From a checkpoint of a small transformer trained on Wikipedia: MLP 2048 tanh GELU, 6898 steps.
Each number is 500 + 40 x the weight over its row's rms, rounded and kept within 0 to 999. Layers, rows and columns count from 0. Numbers have three digits each. The size before them is the row's rms in percent of the matrix's.

# layer 5 MLP up, 2048x256, rms 0.0818, rows 1436-1485, columns 128-191
112:494496461500504466455520512509469425479457546517513459513486524467583492562484503533521569426511540484492548457520458451495479527485479547468463521486471487518510568531454464472504490493470520
099:520537547555534534581445497531493488471477419541423491483536416532521519480475525476469566469457485497432397492597475470506422507461544526455459560466489547458477430508553489574508457475534496
114:512525540504479507459575480477539492454446473504511464538485457522541526470524613525478489487499547515469431537546546512527556535486432478519535508442454529470500521521476489493504511491486526
112:479543399517468560513477505482456538423600468483509504515555485508524545462490439578439538477489487494505445466574509502498553456491505586568448545547419506492495440518626515492435507503474370
099:385501557439469434462535490505541461536496444445476480520541523543627518517521540569503445464492483491447490445479495495514535446516490477510507494471491503487538523451450461547470415534491487
097:506494463565512486487473524501455571496503420436472526457504534526485499532530454449564508497442483471496543466504487472547544539446542523586442519485501516414520547460529430441564494523542485
091:486514526481557453594593536537524494417489518561447553470447517532514483500492537538529453518526451537578478493544486547497515479560494473576529528487527521543514519525522423453487454446477457
109:516553533504506474533455492488487484508471481493433407420491492534473435460439505536526488558467550549513482548499536469550449531444510485515620446514486509450543511477539475486518513492470536
109:439539474410554448465565491498538472473524483538500505513512483524509537551441442546555578483471474510513532547450437490505493447534513496442488527497514539459507507528501440513510467607504454
090:511489515491552428551518468448492500474483503478512508510474511536560497543504468507565488536529437468477529585473491476491467502476507539499526449458468491564519480529469444488555470490494484
098:504487512505494508539493464537480560503476440473423513431502449457526516456488479443481476544448468508561506500561454469523473555515531579500517503545478440557519449494565518513491387543468436
114:491573497453415511476484461522517485588540514536575461509504495497473528457506474525507605536495450509418519512578514479499583479546533516430538442549425544533512502514495510493466460461470551
099:482588521544462519485494515462513443495519481491480482517444488448508497541420548442553482521464450496504493489471478534547538446504488530556519529473484447555555489526515517500497439503500500
112:505534506521472489500384475477487471493496521559492491475481512508513507474527505553492504601598458498452477506457545509501523501494488508529522551527464471577574545526481500493566476503454509
104:526487527429472456512539515467511549470479462578455539418499580459544474394461410540530504491469407477478541515465562476525491449504464522492477469465550508481485484479499501437474515558457623
107:432525441496523479510556548491506414471569517577440381493534495520459523530506483523512490498504536491436582521488537544531531475528409465532493434475521494411560496474503559445480480516541439
108:490514456511481584465473519470515457549437527464545505565503475469523505451547559473493408463567494460581510492519538427457478571454540554494508516564459397574544469456433500487525512504534522
093:468454447491531515554484514537559475477503460575519500555514472537567575522477456463494521529441481565505484406475465509465516463484574444474495511487508477486453521454498435558512420516551493
094:535503506493457519534467497485471517464520488453459460405416562505504530547474504495484537423471449539449451431475530508518542443512457490521488475493526518504544520539533483390546475403525482
090:474565495563486532436487416485518508492517454495525513512420599488469477499495542502486483486450528550511541424506536515552525515520444528487425479457522471499438491478528560474428519543494493
095:607554554495500554511463544458466536540505535433489501472532579489489499476516523499534475476492487538499470537470557421456524497523457555480464524573533434430541462507557460536473523509488477
105:519499474518560504581458530521493491481500544469440462508485536533492486594563533572457504496435514468517472494446509533496490463489453506531458505495480499462479543462530499478514527470507479
099:572510507569520488493496469457469572519549538423471534547470550456456491439476483470539446498516506534515597482485487521547449456560449531511508464433449457550542520470538547525457495546460435
104:471548470465479463487579505468484436470532519541550532456522535440585501523554507583486474547554472548494479558568484491477537498468554552522509562527529507534488534508481498499504493539552443
100:518473550551474435473487468472554446499519472426466547571563517512517505480513450449576450483588503499507512495491526516454524538468429461506504505538540454470488542516499450452510508581461491
107:518475495543469463475501493414482490581424462483498497538512514558518480471550569485547487526476520503477417488529539504495591479551445478483540436487453498487494421485432564551490530507452476
089:459479470496426482474527484524564493475502494434546469483458526525475546485473516543505439474446513506490586493557503449473496526511471450605461442525435492457482464587506471489491454553480494
105:555423488522492490506412521459479549505476512546544553540528479433541422530481426543436537514546497576532465492474491494464508486532466491518510502539505425506484478541472487461510565481537501
101:472455491464519522548401495551521460507473485443572483472518477461451551489514485493479535483476461543538452486519453533497483587544486512474527583487480552536500509463493565452478530497491444
109:440493477480525450476556600544522467545504492457524531550556497553528461461526526459472494565491519450554521537546496501535542556457416487507443492520481404497490504528558527507524541583531421
095:546588523503567494485440437471489457487552481507496516444506438500512539494570536443499559587515470474559487525474544520479514497480483491464434578498430482544520461505498513464515415483529530
088:551589543497496478482479522500455557495552553449510529490540521487494514479548465579502513526476525478543489541447510392528504481501499462515536545581528526532491481454507580463515520539547480
103:575453422508446484514518507495512498528534489475483455478596512509474437531463486573449521455585525480523484536519514528514523496512572491464548513503406490528526458515559524487501510523477555
085:506513567547493573485496533495501475526470512452492510539480467470483438516552480476464506503551392564540496490515586458490485485528494490492518517488497551564510485496539473510530364416435504
105:469550489548437499489504549567472509483497456494479510580471484440552466484484528580489475478544502516453454547460489506540517513513559571481477500535475504472487509491545518517430568427568516
092:497504533559452513489452493510500560465496530470521510542517473555484436537530499483520444545434505498490476563577450531568478528498483541469464439559500491487435480514538420474467474516485522
103:433552473485467512457470476576485444496513520478493419565522495455507506495452458509505503508438481471519465500460479519544456509518418511516538548498489468471477514476457496443568509498452447
109:491584467502526593446528536567489598481502444379471447396510504519471538470520518477536489504472448479482499537495464482554491480484468514518473439487467472504477508443505486487556447565477435
099:467466460490455546492473490455465534485532509487426514512520491525468563523545535531470567489422499546489479489485509452513548537533477496494457510496489511571489453488539498538538484509492554
105:545562514565477548477478501525504393517481408456466619524556461497502530490520555488497547528539436556446520512446467540517541514538433516597477508508508550514555470588508517531536525546529444
097:550428486499530480495504470563523444476454534548538550432454509569515420485557502564495466520519488462564530518536467538508572512489492523500499528454529507561477502550458547524528485509464565
107:472407538531503510459468453596469530466536583582482520512501432486495554566545499470516558463548472564547496449473516445529550508459519538510482488466463433544506594464540471525486449458379500
094:552469592549529527537489491608477547558526551483544506497478565476538485499446503535521487603439570533499556471517527532472515505476506411549454478511539579442580494562498506563431479494486485
087:440540437458490574517536520485446428521500530513502470496468515555515497504485537507476494504461486523427474486525447477491494497483534520508546533531524497453545479509493513534529537489478499
097:505550554510565539551537451418538554464485470523509457400517452480549461502512456477497508448494516557555455542479516538522530467483492482425483495487424563494507491499452522529473482497486552
099:481504490564491495470450469549471516466447420489438580480437555446500552454510466455472473525551511533527478503487446480489488502482471486470445488459495514493520454550551475519477518477547557
089:550556508561445559509462497450531585511559537505456470483510476494512465452543410540508469536444542518530443506544559434539467438414414545469497467528543498497488536482450531469517475554479488
099:513558467588453470471466419514540495534583441448512535528451528534431552534499431520419448513534524526575496513440435523487511542480490521537452519469487575530498447529470583528519489531491512
093:480513447422485477551510408531478429490554548456458421519516452470453530445459445536480485552406466534441454482560474471529501546461414528502485529504483541509506485502518522561489543571464558
098:509518527503493509407496486545523534505531504445534570518439518481522485533517487558522493613490512512506410553451534463454517458579566524489479533489477514490498495554533552524504477503513459
# layer 5 MLP down (transposed), 2048x256, rms 0.146, rows 1436-1485, columns 128-191
114:514589549456494556506542438481421526496593605502467476513442507459527504441524492534550448530513459451535477519517544516497471479458492569486500512458438522510511573521507425541495462486499516
093:509470483486526424467531529484474529516571403404393495506488416442513536513458556490474528555583447510544522550499454496426509448498481485497437487505490515468467492518497509491537535476523494
099:577471481469525490453515524523515570466443474485457522472485448400488554542485501464478483517562489516499518532567470519495561480492539565472537522581503475513529477567484550483510454555448503
101:505494534459513494559534471521461499452460498517456518530444421515517444466513509582501489517504489491506571517564572519458562539501514509532525459428539480472587449537469580445487501598467482
097:544465537554401525520432534442568597464502543446489550512477532488421501468506561456498540506553558461453526483536530462473405546550472542538520487485510405537537477507471493504552515464450501
099:507482493530503556534486540589491517480489446550525522521453433459520496454486433552436528531523561443517515536515465527513487461532504534526512435543524479523463466519443517580478501490488499
086:574441474517478500469481494470533513579476584477514513545508499434442533533480551492533512488408499492481487509564507500445580484533550539446495483501553462517488471506526537573500506502564464
109:463482503577522495532508597562530491483550425487507507476449414475534426576515484608482473492517553559459492491512601522511454493539503475481551469508475504452526465508513523533496484523464495
104:502446454549485550481502462543502541472495497569452563480605522530476495539568462477542452519522561462443476427518509540559503551502566497552479590506402486561520544483486479516537494522472509
092:480436444554492504550532457563495524500521456510505583436627499518523453442485491429534520537571578482482529508541491468538507542526498431463480510496462535525496582493491522489544483516498569
095:581517509500537478486508557517452464481524541503542507486494543476548556483423539550417400506595520482548528516493559546539524562534478486504502450452526539511456406555522467507530481478504443
110:605459508522550514553508499501490549447529493502490499474509514530468469495425542464520505447512528490494549439490525466444533520513566444461545487516504547498513508560491476527496505469458487
098:504532510436483478537477523420526481423438537450495492478412585570537438457495480514486444517558508459558492465507490476435560519512549504571485495468520574514526491466518442450502482452536486
112:461555498580546539451466555560495475464568533394455517523517493559497478483496492437448542534470489612479470536520484452490505437500512482431524441494537507450469460523549449541497439546496516
095:477418494502481547533516487546536517494490431489582469496482451464500469597445564456455517526543489492541490473564523495419491449476510507379520478597551529496507519475499533527497564437458463
107:425553502494556495513541525475440502517508475503560526455486541507539480497506460497524573435499522580565485502490440485462483475508559520448528509493503535492479456502466470442495512500471545
108:528482474484488518457562574529504496519498552492498448490537524454424538413489493527488526528485543500527571504469486537503422498450479445517480583464404552520527546626474434457508485539456597
090:531540525423530484518476500480393457520614535495537450473478532426513481497527538580496516421489522523569464491493486555576492523525465508517517489530562495506533491584489496481490532535463516
102:543518460485554518516557506559530518473461519520546476565432534426476456473486420493480461519534482453442550541526515529551418471524527476506493546492491484429595574511446501555543474492491494
089:562462505521533519501479493437454557448499549494520506501535448439461582546486495474478561523518459484437473533510490519423414482532494564499524494506456481501517492523456496508558448428439456
102:490475479519521552489618470476500497546489540578465446473536534587504531545479573523487483552505477554476429508502527484447420551495532527492464567418443494495484541469500463549476537447558449
108:515468507507476546486529514508462518470400467550491424498609538529566511525519529486604534490582536498406488570556481501486531490511569557442563533496457551500496442536477466478478535478459502
091:471554455504500515442572453494590546531451527553505448478426523512520556507550515571430486492456465451480478598543478538469545462456461484449471522442491538528532450524449503523499513494445548
102:498524552477485507489460536494498575479480393536538521520563487563536425529573532518510459477514511524607426532525507541410522514450467451533514502479496427493540533536538517459515520495520471
105:532514459476473566470558505463487514571502526564534470502473521542477581528480511448503521486427479540533454590513493527502504489536493495520412509515511466486501489572530483495432463465482542
101:537444478512490471540480469438494510501459477512531430545505466516425501451445491486432483495460529476544478606483489513421499497490386452546485595506504590526501426465405478506461487532496553
082:497500495493510519527513511463560543474518611536478511499475569392470510487524476459497436542529502466480513512459526521451430430476484473453499574481531509496511544455426468531494434489529442
111:519475507501539473541568486528583530490559552484471587473529536520494421512451466516530502483501513445534472540428531486484465486482545483581518423555460517454438447489440476452559492423491500
103:472554516531492487483471511525508413484508491460457586489502524563481484542471512495499501500539519440489537429478450491520431450437573494513472546578440548525493516523534502489551502522568548
104:461490471456505556468422483515450432526507434486516532477439507452452519527489537555533432519512567524588605511490509456523504481519552490465526500460504526491424431450467492521502453450504542
095:455412499519475545466485573576493527514502516463491585497469532439526501535467491564528457511484453462462465488560502551516464461528516503527552469464501494432479517438502575499466431484409566
095:459503533507540454526512442450580496575466520572507561517438467531438513460428456484473548403521572547419464473514516548447539519467476582512491567470479541507411543499527473512491556501514555
100:507511464527577477523527473549486529473552477510500413569465504465477463557513553521569501534506491554471579532511546563502542507468504543473496571466489490546475579492553513521442575544479534
080:491517554462417434536502500499469582483445463495470470503530538485481519542502470457505500510418540454479459511528513529552538455402482429581521541553533502517490475543517493537460576459455459
100:545449514608519464462498512549524525522534517490506439537467473531494462495574466490524595468548526406481516458501414484440487492486475457518583534492455469491444532463487436489438476497473446
095:556447523498501582471530537462530569505525441499506471568423525479525552547520500573525540514432555472523528491518457520576456391569519428494495485452505456506429480443516498493479512452541509
108:503536540489537581553467509482551503450523476510464480439504458506551524501580540466442541443517509493575529517524512477510524500482493475477501492470495554475472479532487524562524474544534449
110:575520476499538444549507499458496490464567471449494441507537493509435492435463511501544564537477477509484450477494504543482518509419510506541535439571490456527500546491524509457467553429444500
093:494543492523446441508480540510494525540465540385555543550529597429497452427523486525462481470547500534501601554504517498498449477545511491483449403414421505483504612478521525477462469512449504
110:503506494436450514543472554550471577477512547508481482546473481522449483462429561501505518476503524519535490499462422465500520539448493494538433491486473497513466578438486406492448524510422533
089:478517458534514518497444517549516516501475562547503541492490532525439533505487532558551522555515500537525505569525490502472441435561521504544516495479489484463417473528483505544503562508533501
109:526472536495476454535481481549472445525542446523457499465532471477446478451528500507515516486536541509551516517561364558577543512523538530459540579497468520553459438518425509516441563439493516
101:534556449564491443509484492496478511483508520439576467572556508528543502490488514448496567435462461488523451509510441478439520502533468516506416496522505348439516473434516456476475484466480565
097:557538462488475507470513437509445545512531524476494583509563549494481493467543419507503532480468489519522535451534516497550553508558544493545442537510568484457522496455590550509518531531538571
090:418480447492504536532381499610523540474508584491505534523442474485465496453495527505438540508530477505534499492527559506496521473531522537516493480549410457474597426542508409481507538477495482
099:493509557506566498477503497498490547556570483547487457498503466548512526544458473572477522477484518553518450549504554477482490538511517496466552449490488544508544453501523547501501456505444435
088:542407543542523457468527509539438468465512521539506530510532483459514490415461484537516504497472502509446512493514493493553502504411553514426529519592493492514456499450571495500469518513538586
092:442528578424565510495522576512424526412440509512479529515537502441481473470456511437460500560468485520530500492492529428494521471454517492502552496549454501578492542495447463469491395479551451
092:522519491528529544508453555471523574493497491479481443515481515473580472568499488456479469525455555521520499458536505497528433489444523560513547475515465538512470570470539489415502561500480441
092:469482591548440528540515532525495538423497492605535447522477475546579435453526527529471468561499492487579541519507521554580515472469415486501546476457467514464414492440430493493502435470467516